config.toml
vocab_size = 32768
norm_eps = 1e-05
positions = "learned"
bias = "qkv"
init_std_down = 0.00395
beta2 = 0.98
lr_head = 0.00473
batch_tokens = 131072
z_loss = 1e-05
Each number is 128 + 32 x the weight over the matrix's rms, rounded and kept within 0 to 255. Layers, rows and columns count from 0. Numbers have three digits each.

# layer 5 MLP up, 4096x512, rms 0.171, rows 3937-4045, columns 384-511
130130148156129121105121055092124114109111135140100097157199118149133106142098119132135124072158143162138178077182109121176145129110120123155125101130174151094121158116077156090160086134133106155093143134094149108125182170140081187110196120134147144117182145105133109074094180076150144138095133140108152095081109117101123146072146149095138122153091109153135113124111086082138113163151
081083067098118149144164072109117109104133128111138110140123147146125139100116077119123136131141171146146156113144125060126084151162075127142126162131091139095162127183112137101123145161160142177144180172154142121183166158107117081121130169104132115127107164136085085073149122137124095121169139130138116143074145118140073195096168137118133154109132138089115157111101128128120134153086
083178166137194078130057087098161119117168141128161137086093183139122143087145157145133121180069147149135149063117174144114143061205126159115122111115097132113105169088105124149116096150115125167133185150129111074125124145160121132161150098123080166128149146160156119189121112125098177081141142075192140124123120087165080114138112160120142176105149098166182087147146115115129114102130
077087100074097123133102131149114135126146134150107196145149099164141148155130106109162190121080177084135150127129206163116149095124119105142190170112156136101142085177134110075097119151159115141086076155154113083139181147091115102084125168118159112131109135102166147120117137158144124122133101163128114108119105089158121125165179139124115159097162104088111148161151125134126138052121
162101093153187142102122041202066181166094188181127105109140143151098104153119143149095087108085072137134113134142098169120124171105105105088171162166119137091143136138139112133087177137049088159103130153137110137055127140109144174113136128189215104106109150141089124167098156096104152079139134181109108097134136123130145104105154133097124150100103133182124165108141080127115132137111
067125112102122114142128130093154099143116115144114145058144155101116068122125108131097131091112107099194141109059136091209186113115168148082114171176119158199112125092150178108117119155115109137182116069155100173114114113119083091107168123115162141191113157164107170119238141112073126135097089140106088177131151169086065091168130088146117135145174171108116117150111189128147124109127
155169141106133148135145163143105111176164112177174101164051159112132123172125131149138148138078090098071141183154111110126117148211064094178116151105118174146080157111089125167105083170126131111147127146144128088142113092161114126094131123168130139047125073174095054085126136132152164100126190166144127098101187139135153120134118134099131119121137159165104135118116140145164111128084
178123101124157165142194084119144067097134154130156136136110144129114167150133085154211181119106105152185113093077109113100100152083068112078139147156161140093076149110148139164098121111140158163153175098139155159137121069139135177132153125100137119093105114132086130138110062152102123158162077139144096174159117116123151134135129095144154155110106091123154127116149063146092106143053
149193116168094142134103134094158122159110199149135164131139101133136140117118181083105125070090119081114143154073123113138134150130113229157144109164163122197182122106156160075183130144187102142071136136127207108134093165134116098155090158119153146101114138112123164143100109134107127182121096129129079155139102135135113176152106106147103137138116130138164130044179145132137136147091
133120108138105121091156147110116147163153089059172130119153107121128094128163106183107104166087114155136171093160167094120099045128148133109102155133127158115092121136081129166084132142202125094093115075118086079124059045113136147149147131167195169197105076145112127114176134174239086163126148073122170091104165092121130096181104105059134101147120118085159072069067088108110180164098
127150101121140199149163127136166128126073160129157171123116163117064161179189160125100165127137112151129159064153134188145128166135164149110139121152141131157151112117094110137086116147141160194174087128108123106164107107163116073136082178068074153183109132142091120154183164146164150110117190144154160133150088141142108138173103123174135147093107130135168130048173099152145099092164
105164134157159157125130106120113133178131125129097061093173090099114216140128105119069097141145164145116165154115123072113213132192122129156098092145120173156213114187072111167109122145150140094098198111104076078167151108212068121147138122172096109166154101154075125101093131194069084112122141121135145126145116122135113100112137200096068161165111200122148109096086139120119108095150
141144139107104124166159125132134108168139120128056155134100132118137109161102081134159096080122145160097150180108118134057080170208113151083133110139135124138177119226095131174116095099163109193110125127126146149150099088047078078088115112144136102086141124084097124129154159142153124133090176157170175173131102122157146170159113123133141132158127154145129128100168153053109136052189
103136050134133189114157184102074119138118104093181219145110133130110159095126105138177076113176045081142127188139155127158116160109110114096136078098138153188154118162154115146182133131140107132133140108086182182078147064112141101121131155176172177098112137129111169168091139078184120081084134133063100109111156123112107149162152148159135084166117097116113069154108104136144106076080
122076110091146139116205118098097191127183114152116152100077104171147100096115126201115108157100178119166097143082151071117068102096130091093119175152126125137169138150155117080091110096121139182169135110088226195172098137080119202115187148135107165133126147162136135155100062161138128177153108161102076188199189092135100153126194089066037109124095113120188029138136150129103148167156
104169150158148174167153133155152135118118166140087148126164143209088121174148133126182133201077100200123127118088105079170130135089089097115130158147125094104112121148117187122084109150118091117183080180113090058122155108119118110146159154029143110131138099123118110092146177124159114129129178094135090143120069135127110174182140159071154127141062125153094113094180094084107142120143
147125164089136148156143113165139111112111139166139193100135129087144194158135146125066104172101106187148114103145073075101080085126083114182161130115092128176128090089121115127113149123150142111183094130128170119168122081054119152162130140132172140090103170119128118159139127107122085164106126113077171113090101123110107101141191105155141126112050118154159114110138093138142170167113
124149180152163151114091137103095126139163129160144082145143112105154156118068135141119117097155109124114142125088089092129109081144108196097131162072076128188176107078125116133142147137102156192125190126107083103146122150125077147102084155177104125118133090149140126101116131122162163148161094169122094106161090098156120106076184130160101092112138137194061070183073100187136107131172
180156104096076167145083080124130079145182147146121141152101181121205109092099096101191163083076109143112090125163135124114142148086143134143168139208126151153117169143093162119224143137151049174111140133110155119122096154125133106198113154109203142115102124081123106132099188095075101121123114136119143121174127120134108152104124136149132176142121110147136023101130135060110139165181
128098170111151096114202088107184131181156109169121125133107142095060112182113141025132146119120161139067168129090103087067141161118117086086084141139111096149132049088171118131121130107145094081126163054090079085177158127090151180141105168159121160111055144130144112044115148114093109152099078163134121080149090113127121154076161087208081131113044246123152148114148158160113155173079
116146114102117177114176138129154100103073158075137179106153136190129103113053092103127105151148094115158161126149081129075162084156074136125162128144124159100177117136082070134119138149125139151109147129122169117122159139138126151110118139136072157123132140135082108157130070109114120140120120094087164136154093108118091182174107193060174104051082135158076112079119098064131160182162
115123154060161170103166144062088109144158124152137075123149162121175102131133092133163155108144158103143164097116105143110130165119144110129132073113163161154086111127141120121147110129132109131170086124092164127098119159095132163120101105118100083139168106131115113196154126116182139122166085095097154140105164058146126104104150089135152167149082171091132137118073108061157125091149
131166152113143102185106137127176173161094150082131126162118103115117102158127128185155164187132194164108090117109137149147133157147082143124080108148128123155167185111141094100047113108148186156149115083175125160136144109141186116049085097174082105202085183119128184113116145140125138109155140116144140113179085109123110182118134107137087126205052099180112074090137111144169146119127
096132146167207098159122142150157250120110152160163135119122159122141163196112145138079104063182140143155160124041070082128089065181111142094173120128070121153175091084147146123106136125114127048131099139108122094107149160106123180160143145167131134137133073153139136139122130078083148121136144140148102137117168168187141117137130123150126126141086085114230064090083129114153182171099
148102040195114126148136124167126129126135084151110149139116202120113131113123162137110107141166104118111109142144113152145088167047121113173108139143146139109143143134120152119112104149106119150114107110096178096135143075111167183129139148065092146176117167126045121092137086152077124165121110128120108119218064100113109137146128128139103088134068178177100110113117135104127215083120
088158113137115186132114101134153104120191108093060239176073127160151075150079106162130206155100119179109113133051114096131124143068103192117169152136139168174033152210111039061099056132176128090123105173228157130101198147205076053103169065104155198184166133101158085117150021214220177108187126108115119094088109151078127154074178127135132105127122147148096216132235112090111135060097
095183138099157095102175085119098137119137072109150071138144140078124159126125156116128140130084087111124041108105124068140117131081137125132101134120183189151154148129115088167023180117131114084109145098099137105131108139130097133159131076122103149137128135156103111201198202148171099139139143130164085109190175154109053131160124173188154132136125131202160101068114122124114108118205
143151076166122157163117164119058128189148127152116083140076106116132169162167153145070145079178112060135136114134132132130109138158193061172160182042146230122151163132124126138180144137110111096161131146164131198103152114114129138119067145165146160122097104120195101100167111137121113144108139128115127150064119210153157083115174116144125099167151092113181143113155142099083128081129
165131126204095156125162140104148115093116100082093131057120130139125142120121126119145121134086158174108150116086141169143150125170094088149073133101107131119137110140220130141136102184148108143119136138095067127102117090101115140140126129079106140083108107081099147154161144148127098054175173130140091110186138163146156092131107126125161095104177136151184093161198152128176176169146
150174224053150125176131127104135152131107100135150121164175173200113133134114165115116107195209155203130160170096106103108113127095104118110138143090133053137217098156150150155074135178104154111132171111195116123080120149146119157102165116087120151127187118190132169121135118146171104091125160190165148182144110162155112098109090120159100161079062120090079040078143130139084158128115
110144098147110102120186174117101103125118099137091097107120108115151082120158105170130164152118143087169118063152074167168067127131105110144103154113147099170080150153082075082115114107071143119057138134181118184163140156144118113085146113165102149103102111110070172148106083083181135143106150128075123136120130193107121137106078110164103073114145121143122142148106127133155196112162
140125082124093192153096159099144103141190149152096169137148200097135187094076122147159115137134150152076135138112119134182143142111144131137104138124129153180088148154122060121166151130115154133109154102091068135143139199161140107102117165129154146121116162089102149164187085095116160141172084121068142175150081112158125136127156125092160120141218123160149125160147098161189122116114
069174204106125125101160077124119105126085125176149124108100113121180118119120117111141081129132104140136128166132129102167137162102099111165133114085148130078080110089174167078195129139160078130148151084127071098134101105117161136096129103121155118120132111125172084127077146123140114120114102132131170120096165097083123075117086165155158137091066210093128129087080104132131090119170
123165128095093170064172098168146060118177106105084103143083141112151169192088102074107118152164134184149131120132118151150151136155141092167098155134160134102121053141127104123105140139140091126100064132207151141106185149172119108105121189148132139152134139111113102111116114096166171107162137137132164084126111106143090150115103135204120111121080134126116105114144127156123096106117
130097121087116130107129126173136072181177116132147142144145205171088156138140082132089220121060071118103162136139077078164088087136041146122138212113146117183099162105111114174129118152183093152155170152071178131156112196190123111065133131160150044074141122185124146141190123157118150138168131116129150154113181131091125153147126120136096245101094138098128114120120084128154113112090
140173152068162102064150130167070137132156110137076139162161140152120092121131106190132120097101135165101131144107134138061199140121168101047110103113142170137183114148151130165061155153116101113097178075146125091051059145144057130141155128160135176114111126126139110113088114165135137119086134110192130103182160129146133078142168096115174137141048092065218110167146158131105110140113
125110218161158175120181142098117153135162093139094135101173136141157127145139149166156114149122141120173111116131099104130129124147048090132091098164162151171120163123087160130049127128189094118091068101126186184128168127113122184118113085088129209167123163154147130163146128160136139175077169128103107102096116138180080117114139087114175109083163129163190092125097118126148177114129
097165199066146120132186152095167064118134118141168082129129133163133120168092107109071087149121137102127090177162154124125124077188078144080129129090084090094187129087139222117144138108084171083136155099134061089150176178102139132165077189109093148119100131114143049094174061095126146111136175162152084091094138076092121192128139108125123166112095109083113095113069106132144176095128
114160220108161184142208112157145160144090112127171104106082157078090113107093145153153163132073173086088145118151152103121104077101036175090183117151062207110099147161123162094090072113131147152106151125159105091141139074167104142115069045113144111215131182098151121165115182126119133149222082133132138081242046196124130160086108102173088133080111101116079117152185090161134191155153
181141127113120188161133151132121118131161148120098124160178106194144149108080131186101143117124124120131123193095139065146082121157136098128123151118143133095162212091081168138132083123081199165175149063148137176086122125132156088129155173097111109139156121147071100139114115183089186127123170169158155130098196136108109132117136174172115098134103093103137200130124132050167148133139
105108140156109089102124148140167160114205095063136179125137140153182122087089132136155099124127088117190123205163090077183154145135146139089088141103118088122111074139124165121094091096063049141063158146124048168124143107142112088146194133058119183168138120123114148160150125125124087150089172085112123159179102146200203120173137095122109105138175117088164094071114097110133063090161
158096141178068192065157158126215109173116145114099124137111179102123167074133135116134133104118116146180208099150117154133095172115131140119112123156130107127135177105102177143117136129095148102129150122168154101072153141151119148158132107130071145164131160112107184150117118083126079137153103118167116168141083095161116140092134151203124158129056137116118052142090105065109142121146
085122076116170115180121115100098096127176076064082101144125127153166178123097066131079171098182134055083156110138122116115154148101117108079165099107040067145131118120145099180134162093121131068117130205144146152153118132147115112119164119167176163110097170122129133126160173121078240132170154168124102096109139099108160206096133130113124158116036192146146124154150127156133131150153
126096154137158131093116131127135071176127154148134136177115121105148116065138120069101156089140189093116124180132132129144115105090071129135151071127168157128122119121092144131093152130169102111079100164125128109118105147084155114144112127117150174191142140168147107099126117170125108135092138156119107143128095149158132158129043093131177100143133163120115150157115147095147164099189
139068161137141148153152124152122183156077141152140117168064110133149118203158188155099102137161170134125105158081122097144100092160090153114116180077128111127127152116150176097153084180121092103120134157090113079111106104155122053141137113097116084147087147140174113143144171081125131109182124114129124085115073138123177099167102151148142117096184124168082139121121131177195092145173
178165131129167105144079124057144092088103081152086085063144195168063136142084069119154095176194135130122136120140131129160122122117097170117127172144097143182128142155172191116036114064146103072078158211127136117129086148149093129085182074172159153134125118164098149125154128161105083190098177137143148095159161071163134145086158108145077150101067106141141105174166135121205118129139
173125079140114200113133113122161115161149097084119118081117094060123099156154175151180140112118075125210179078048168177042092144116211112107112172068106136115087134112113107152160040065088117105072097055112111157090138094124095176121153103164102113097159127155122137099127130100104133142111081073117080062145138124112065105054164141138120106140140161189127163097170182176123154138041
108094154118103148126102113140167166109125097091180137097092113199119128128118095084085116108118120113114113134089120114162164097101119150110147085139151138118148144151124087166118066188096190088159140125163067107138204097080158071173115125140116111119162167129127102148132107168092118111196062122120136090094066115113120132090113098146098087118145125108095111092099129101086062122253
149109125119161119145135132117127115165125082111107099152072127141102176125137133130099112140113098166069149134119133083138127196145095165107096102166130141132095091122134105134143127131083160096145177189158105170105153162136144118143097151083144108119113141102155137126101147160137112128136143100158057176160131178099125114052093153138144153140143133128141188165122133127122121101096
129184149059129071163138124120155162157111153153205083122084226123143156126151137120179141183149088098125138154133096163144131153094172123116144141163125154086146103181093148161109086150173155221131152128153111124138136061189067101119105134117105184107140136150122136161124146143130149095082130073127165174124078112123126140105154137157045171141067166129152113204135101134095086108094
088113133111062139134111156126168065127132153175170115140094142126120151115139118068105140095156108157118168189132122123123188110074088135132179063117120172183136109185166202107136167126106119181149125139149087124170107101116132115087172118172150149140120078137096071129122134125064080159091086150121114117147094144130140151120163106083155160167119177176097120163128164158109118083100
164154142141106133113166144135151169109052130113142101146162103090100167162118098119110147144187126169162148101151189164088111073121103152156114203102187108133160142145102157131113164147130156137128146129144128092084151132187090135147146178077102128066103124101135096113099120109126148120132166171117148091177128115180149111167150122058080144143121120145155140121187130128156141092128
156117084131123149102132122157165130150101141104125222113050141165105120121126160119138118127088170192085142105109122164144151131162127073101101164125118126149075160158171104140108120111115152160095044150092130123094156120157125141117105086139113144106104146129123135175117036161166127106127156123119130114137125157170138176123110120188130099087123166120144132120149099159191148118130
112167090207127161126178089139134202128185162124082111125145139095127090137064185135162144105164193079093134121107182119169107120158176123062138149090104106147134098108093141113072052179155160169127112106127100088201117129175121100086074153098123114123127109085168148114096118137145102138112113129104166140130119089097140128182130128171089105118090145193168103110099099147125078117144
113145139111138083151147107104175085138139090135122093089140093196136155129134133140187170166125157122183104154125108104145077109112137104154097156074087136137136126100142129156148100142088134132179126097143137179152137140132126161111078075112141115103145157168094142114099179121168144178120098090146055118101132096123110153120105149125131155131136135182167111178139109133133150179100
108135120130140137072209117065043153107120071129181162054055180123199164119158109135174036143124126127196108130166122126151161132152178121163087102128108131196109133119098161073061086143201136176072148109157107191105188122064041130099095145133052250139143158163101167167083157098114110103119121188150149073157153145164141097087127187246082102079113054151123131121160241113149111088097
114066112062143100134161087175172152127147138040116071152174096105137188157152208076101130087128127145216140061129157171149151164148151212144113126152111148088036128148108125144072180119188075133097143099167152110096048143161100196118204122088150130121142152134105103069132137120114197099206139119177081121127147172161141067094133079115097176216081063177107112144106093160134094099131
175127093108157088108097140116128111170129112055145112126094127189087104140098115159182163112144144120147117167124101137102144179131113129080127141163191159147126104084126122115102054178124104137127138116092169117135123123108163136160155101117120113131094106149146157165138110120125109174076165106154170132139106095089102104068089183182160142146150138164080110154202167114157160081125
156143116123125070068124148127128078116158127113203102119100101128180123144115190104122143052137198207114092153116123055112191164093074142118130147187073161091071159055130154129175118165122134171148147104166133103072169130148144195118195095125151119125113162089120155109129149098066113117120089093104050096084112149112125108100106122112119157188137137161122124158139157097091141113178
165110145076142117104079167129060103127119126103119182177134112128157203186113121056120081127111155070147112167166123116147148011132146140071086142141101103158190122139123178115171138098095153162166057143111117106117143163063057132150149203099225117109093144127105115086178110147173125090105143114207074161138162150133082145137063153091139147164104178123135110185126149174166141137195
145112139171103131113114107152149112155115113086109078125123092142090157086090135136166154125143149090168162097147123103081140154107133152132184134143054078169107152125074153106112105150142106107146186162126115130138102156163147145132133118155067180139119168145093111118102116056121148107148156147078113124201127128151134112196130098096137159156090145205173093154087089185149134142125
106121109093097187155030145167105090162173134109110098139151164136076145184189091131181090099121176114091142074135150130126115171175099148051076118146167071146118147110183164076136164111109105108206098080115106120117125098119150112068160205154147094138103115097121102076112124120190148179139146141119132162135094104140102113158162116150142153115155151123165118130103109146140140106145
092112155106149121149128098151149115137081190039167151096110169164197145122137156149165186085134140081156108104082064139157164077131138174122108135105123110134097136119162181152163137146105092113135141111066108170174146146105185059140118159084140141148101150150117076145116101141211125103164130079055092141144080149140113140180131185149144080144163098116121143112093166128108069136159
197091171124124185103161139108096111137091145130132125132129163119180157149133202137113112195111096085145101134130123132111109135117152131190058060103109126172121128105141117106191156053119101117096123161089123049151108086169119163131134128154087163130138163101140124127129140183145131120072158121141180132107094138128121140128118113108164138099134085074120062175099197095093117148141
133141170122110148088155134175135118124141145110119098074122126092092129102074110125160132104134056103105093110117117138098144087109103108137184090104151148183107160124093154104155148153123109153086095160169137141110100198153129152074131163099156155115116125093125124092172113110125087095165119068111092129125131179102179096033147141103136056120137156121153146078152145101128168144128
102118178144123131123210116101113139144118146157140120159112197120139131126077086112147101099134141127122163144176140098157128050087091140106204118047137101129141117149111150109152079121112143097103101082108153069134142126115159073152126136066100090125162123100132114147099122177090138131157137161130173159167151070126075121129118139117145181101094194162085121127151145141124055142099
146083151100124156101128123078156059093150133141118133102114126133144117126118118142121161075181112153183133154084160126130141146110126129112095125095135129147127144109152173151166116157096125121118136073158125180093247164071065168119102163147091117104121121149147157135160143113154143146107138129116087157125113144101139086066068175095099150159119138127123100127149138125124091143110
127107113089125150132106183059163126150142113088125168177164174164112184140092127161182169110103082194147124145145098094092138163086183103062197075099162116085092154160140139164159134099132127137082080172158199137111165141091162166095144175113178098110120106151088139095165080155119112174158108126174108133085162088129140109100140167133101090096123136094143119071107157152096166117098
109086118130129129131147158126081141123120085097137127095137145081099120118137150133183127103199098147126098115069105120127104176143074135097074099144111095132127153143129129124110076132100123087083149108130197125080095120154178112144119108122122183156135096078106089095105121140112154099084122170187101154096143159104120116099155074089094139133170112108183092134115085143108142113080
169106149198137126094181117102144062150130124093106136060109053161140109054193172208119102100158098148150139070086062089132163121127169116121154123072076095131060175042135137155104103129164125133146104144073152125130153072096110116097154118146116162093123139119165161193097145100153093112121176179120160120178140058147060169092089138125152154106103155127155147117080094101101146066086
121083105118137041152143135101150131084186160120165106174117146099101114100112092134149101106128086093150084133081143133098135091121123143113075164121091182077149164108108140126100155136117166184131129085113093102092165110147110111101148152141102175140159141180160065137146072101131187130129111096086144164122088130068101155112141134122119127159107141098128123151199150124138124162114
102110137091135095112114112104107150137174112083132191104166143125085129134087098154151151092150151171100141140117154106129130131132105095157135172110098150119166116165114149116116108119111141144102121103111159170093098128141102141140093114131061115124125188118047116122127130136172094157136111145070155138134126077152109143125168102149145142201106094092168115132142128140172161166158
155115130153159125150124145166093081197095134156108118106089136051105133133161075138074112112103167129087112160120080087080158181133140108122137156106126118145106163120148088179100125138177139111119133106110099135139119134121150116155083130123106129134194115135117107080142079083106102113082095096057086131104154067166111094120128055141117132084178130128126110151120150147110149082130
145170114178072163079146182107123108160113165149087094101144163117178139123100143213088084120118120172101108115111093122149162103146110143112150171152169078090130128164101096118152119088110071166084166082129163114161098123159101120106092155104143093126111107104147098118174075101166108128141150123102145115139125171121099095167141167163116166153148134104112108094065124118112127140072
133107119097081146126159137124092125072068083143066132156110119150146117113141152092078104141121126143113117160151145079105194117072176110081089127104126129115123150110116119088131130157099109058111129124133125120113060103077139073142108128214139094134126133061058106167168155088124146152100148108125197109148120130115115098071112075149135096089094124140142088155042151056178106139093
144164041142109125115166087096117158200086188161127113087100113124101172053120141148138162081045148099149127149132090125181111116051138136152121134096139142124165141169098139136118160104167121125108031071122115180095119188124129167137142137104160133125172128135145081148129144123120185104140115195050104181087129142096129175164127100098102135100120176143148161123183151154120087170141
141114075130126073106161163086120131070136208158109180127135111129154161132106205113131167122089172042082074200110140141196140079098222122162072093126140068164145204165182087154109185156112079131137104129104076102146153106093123107131157145062154126167167127122128112156121117177125161107087104145121112144144094089094129141125146090164099145102139150124135177097163098085147131167105
152103110159092084151131114125109116152129139095080118164116159127149141156171144096128119112163085143118137153109142116145090076146143134090140104154181205105169169093122068153135111098134181089184140114128110146125131088150160146180134106144151140190143121128109167122150112138097124087100168124109122135104153076160162134113131123105147159138077110097104087089138080093105135141127
052169173140141147163172133079204071095104132127170184147142123122116090233143135134158202142170107114063125126067106127149192160107156085167081191166126119055179138127137149145141101131117077154143059095151172187127158052128078163162080127144071115155151125106075133178189115119149182087123138195207077080146098186105113092102170123122152124132070091144070169119106098087182107109125
169171183136144095136120142137056149159175075159130149131095150135111176093147123193069134106167107101164120141140170110183119105133114107161127076112185125090105141115147108116200151128126151142083139133137083114141125117114153171136125143122139097137144145117110072149120052091114195116117111138130116079134132150122147150146127097098084187156115152159101079097103178155141114139170
143186142124119111116152099138135176138124089092191115142138158095190161167114173110138120126144151151158112163127073150134148098147093135129134086161081084120118087124117091127139105153147109093190141082131115162129131124150170124089130157119133154136121103164145138076076119136115094141147160077137100091100068080090159133150139146102110108119096080141066112124173090093176123151149
118106103059127120153145154111165167103156112118152177103108153162044102155108124139130121156193139104124123078126129223160108060134117162074145125116108124133060204176093128077149160135149116154128176184146051101145094087141102169107133074119124097171086177119151146128114117076166116126138157112133093089095187141161107119108123085163104170143142103083107147100135079129159145105204
138183148149140185142086121155142086144145110095158104120100058198159100080147105100092174131117101086089147176124137091132189176136177092119114137147112147134137124133176120154160117130124124106149133106067142134121150134086089170137112059143123110168130149060126137161096140093080096134210144120118120150136117130121117095154129103111193101117136133131125089175101157102173165123147
129115109148125139155150135111141161123097092143124139130120102101123137096173110156075127100069103099138173162115179067068130087143138139123139104114103163121144045145133150088165124055058161100025065115111099150164151102145122145117067178181130174106154127110112121154157177111150158106134102153104154126108098120133162091077143119119129158106123116126144100141067164109105161126059
149093144055124131148122152144077125159153138155143102103156132215169079165100145116086071096155200135154151151089208134128124105119174139056098140162080155087156123115096134126086192000029237155186135137201072128087148101064143220112152160160109112183198124162082143058208120146034216091152154132096152129110133124086164141062121093111075101095108137121157061122128106122109124165185
118111095126130141113095119174048176080144139156171122126095104132105137132180102085122207170173118141128137118158108106116177143143107088126057092037171154120138091078070074161184142096182125120113140127132141114131126134123120143110201152094129130117084103096135120189181120140131125100076154115141079142155139118174103135110042130148120164139075159149151126124155110100149183182134
094075114138094098083153171086092094086190149201195122124075047109086088127082071100208113117071181149082140200141161202139111129165111179123101098181099142146125148128142135207098143155124093149095105098162159184081087117137171112139117154136024134126194147113098150162121163174117099164211121128045122070094114072174156145144159147104129185169105076118145137128158114085073128093144
126102125120139135146095174145141116107149141064172151126173115091183169152137149177160126148113104127148112081130203113114148115138144112067122159130127123134125108155091131142152092159131142108168111047117100125144143114156132173055136172119121124145118180118121151172162104114097105067155150069131109132103139092137148127139126106142121144096132108132093130121118126062130115123100
109179176160159121136135137116173148121114078167145150218097094136091137098113139120084125173128108085083103182097120123140172109147120092138076158122125154099218147136121093130154131157110093126116132120133149042147144153112154117112157177166125167158140140115096138138105113092125153161131104118073114104118106159165128083104125096187129137159105137150108134197132153125119101140163
103082175153141141144149144112089199117095119138147124130101152130124096122170109111188159230139186103129120098147149116108040165181147142138144143131107139152125178117156218112141095123149124128120133108096158114130112097128094136154125178147113183107150074115187096146169082063082102109181123086160147103195170082129115114175112086105126133134163058116122121158157131204080149169185
148194140115108153129081143111079121162102136050095183169121159128127122151128140057129151182120126142134170202082095151106067098099130119118156099153088113117080105137127107123129129132168090114147109118188141132140129120144119104121212058178146132155116099078062107088105096084131172073094119175090078134113164152097082196144115127132116188119116134105068116145126105180135110107135
160166070104115091153187097188126101186068143111131130120128123123082144174142168119177117067073148105125162199131149057138119108104132133123117124108175117107133134127115129115110176120151088142168119142114164085107122158169086141141139096140157103133110155167109119170136095148158142159130152120152122136149155146229129146148072130171074113146140132147144111139138187132126145120153
124144096125187109102097141069069159078160143117182104111119072132156158091101131082122097116106156119195171184149151073169173119100090098108110086191087132167158113083117188111068097117185119210107139108116113052127117168162108149060121163152042139182143166091065187139074141141069105149127102161120075122038126144094153168086119142146153099114100070098157144169140135134088131112141
071139148175142116164101124075172096150124155104048134215128132157087114128116120122154149162160134112192064096119110145109098194100161139122098138201142164122192124136126129133139099120100143120067141071103119143097077158188131120163153170113134123132070138136134146129070148081170144139068124087166152140085139085111217108139155143099147165134069164123150127101160138119102128121224
134108127158090142117122142115088174183150116116177136173129134127169176169140162111113131226124160130195255210173128138131187166192084039138107098180111158087132167138137111163119097151194184015158055100136186124129148128158108090155149144172112173152073139100112179151122154091114145075143138145162092106143118146183086130124099082096106106091121112138106109115200079200124195049198
127079120146170182114093072131092098137168160111148130095118161141096168135127124109113148108071101119125109130155121129129076135125140136100091092122099140119188171127094131160122133136148142140119082131126139117095156103147112138145169113126127136111127131088101130151133196093114123126147135144138132103120160084122113170092114099121116069109162160059132113096144106149143141140081
115139150116142167125091136166115160110134123067118136117116102137133104122125115133094119092144115146124074081069152171149103159115117164094135076107155103136183129146156125137131125186084129116141134159113139129140141130062067054109118144170172166105118116156127171126114168091128188160100165138155152184114131120057121149162099092118156128091160096112166144127140170146136091098129
070108043141170153120091150110121140089182133118078223148160074174093110126099088165172130127105113132153081138142090126163137113149115182166141087133157129098153113165094150156188165146182077125129139098124151111129104126098108214165098117147099121089183150096128125090125124173154099133101100195150103085125146101128107106124108117125123117107084180130111093132153133129061105093054
086108104100102122109165195106163121110107104169155108066129137093109138116079142191144155118173171053103170121221181093167179128151101056142148160183130155140086130170181157102094204090089187132128150088138124128139123104105129121083139161168106135167052182116131133135117066143101133149126132107149060110142137087112180084126131101139187144043094144116104167160138119152149160116086
100143149147112118168080109154157165150128158141101124140164111109116136141081162202116103121099132156150119097105124121153117105112147115123137146102114165129168130134152141096195116115143146069139174137117152139142108148123065103099120162137199174123175066190132121104075100166087147170185151118134051087125146167115098125156183072090168129087128131114183090098119118113164129122144
139144133140176109073088202144103110139130189141109093137072135164123136107188093152136136148110140119138129096203131082142106097105133143119160104074139117154106055098119098168115113113140119095156181104141131128143139115183131143093155128117075147123132097172183130150084141110101134111112130110156139157144117111134138121175125102142159127129148134108127148139099165117194123123114
098098136164154097085110103129150119150113141117175152123128103145206142126153076148126112134182089101155167162114120095175136124107144141164148143197106083156095090136114185096101102168126127135092126149148142167136159057070122079120147155136079129141167145172140126147202109128150159150117100130123153120157075120108116109100036071106149103163152134050113106114125176159088118091145
067097114146071149133135179126127136136149094141118115117100128131151145166181141067085166103182140166113131089122112134152127088105086126154093118173171140131112138173095127160097082164162125108139137118139118123131100135107084102109116142022134126099103109111091116108116126130093093136125118128095079161069114073101103181109185151116151166109086125086167141071184059140208091132118
127089106098180077160129153139136145122142095103145060156107147164183147133180104098085157105125101055114153091111129108100079078119124134094093134106161136093109128144130102085019100117100166087135111112137185146140144135100144127128186101144101122035206176118100146136129150083158131136235143176080116138113104148151161120129118101084146142082087146130092103121146108150175118091156
107089091167115125118188123089142150116107145133126084133161136128103158146145142134121157159117084153085088138107086128125100130157102163148179117075128115161156093120122100112103181073122093106140132144138138132124104137138099145100106116132111139157166133098167149116101138145128113093123101129136106174121192167141131105114171127049083121163084148134138140130170046103086136094147
170103164158121108160110056128197164142236074096151117148170110107143172175171133085103122119175167036098164108130153133088140179144121091130105146072058154089150121133124065135104120111186149129198140107126108152139135109154141122093101149139084125169142048098096154098160120180099111100193137103127125078120116076125147138093147074093104090089065081131148139152068104173165176145105
128065104069135125168113170118133121141159147133161131141170161038181086136151077163129119099134200180143151120127134148108135165095128160143214167127161111143165127099159120167129154170188140144071103151133112117188147162086164111109142176148111109095136180141096100126167145161146165133211090084126203187116133114151148151175116109121097135133114102165072085106113146107089104090081
125151139119155112139178111088182135154110094130143140083119149098110080134167129096173150139151112134136100119144116144109129130048152145122118084174116094105097137151108171168152083108150108124136137100170101104107153108128080125111179130149132158168147125115150119118119108144164165079155130155130141126164148145172152154210108137171087142099144154105136104146141183176073088182075
102155105128156160176136129127157125141108109151115121116079061090164156109099106109092113138166090130146189146141165163101142129120124104117135076093158088114126113065064108167087144175146110080153193038140133104136134099133158102098069128107045134116047095123139141124182193108184120180165163143089107107151093043067171122141139114095137126107146145071134179157128117093164143166105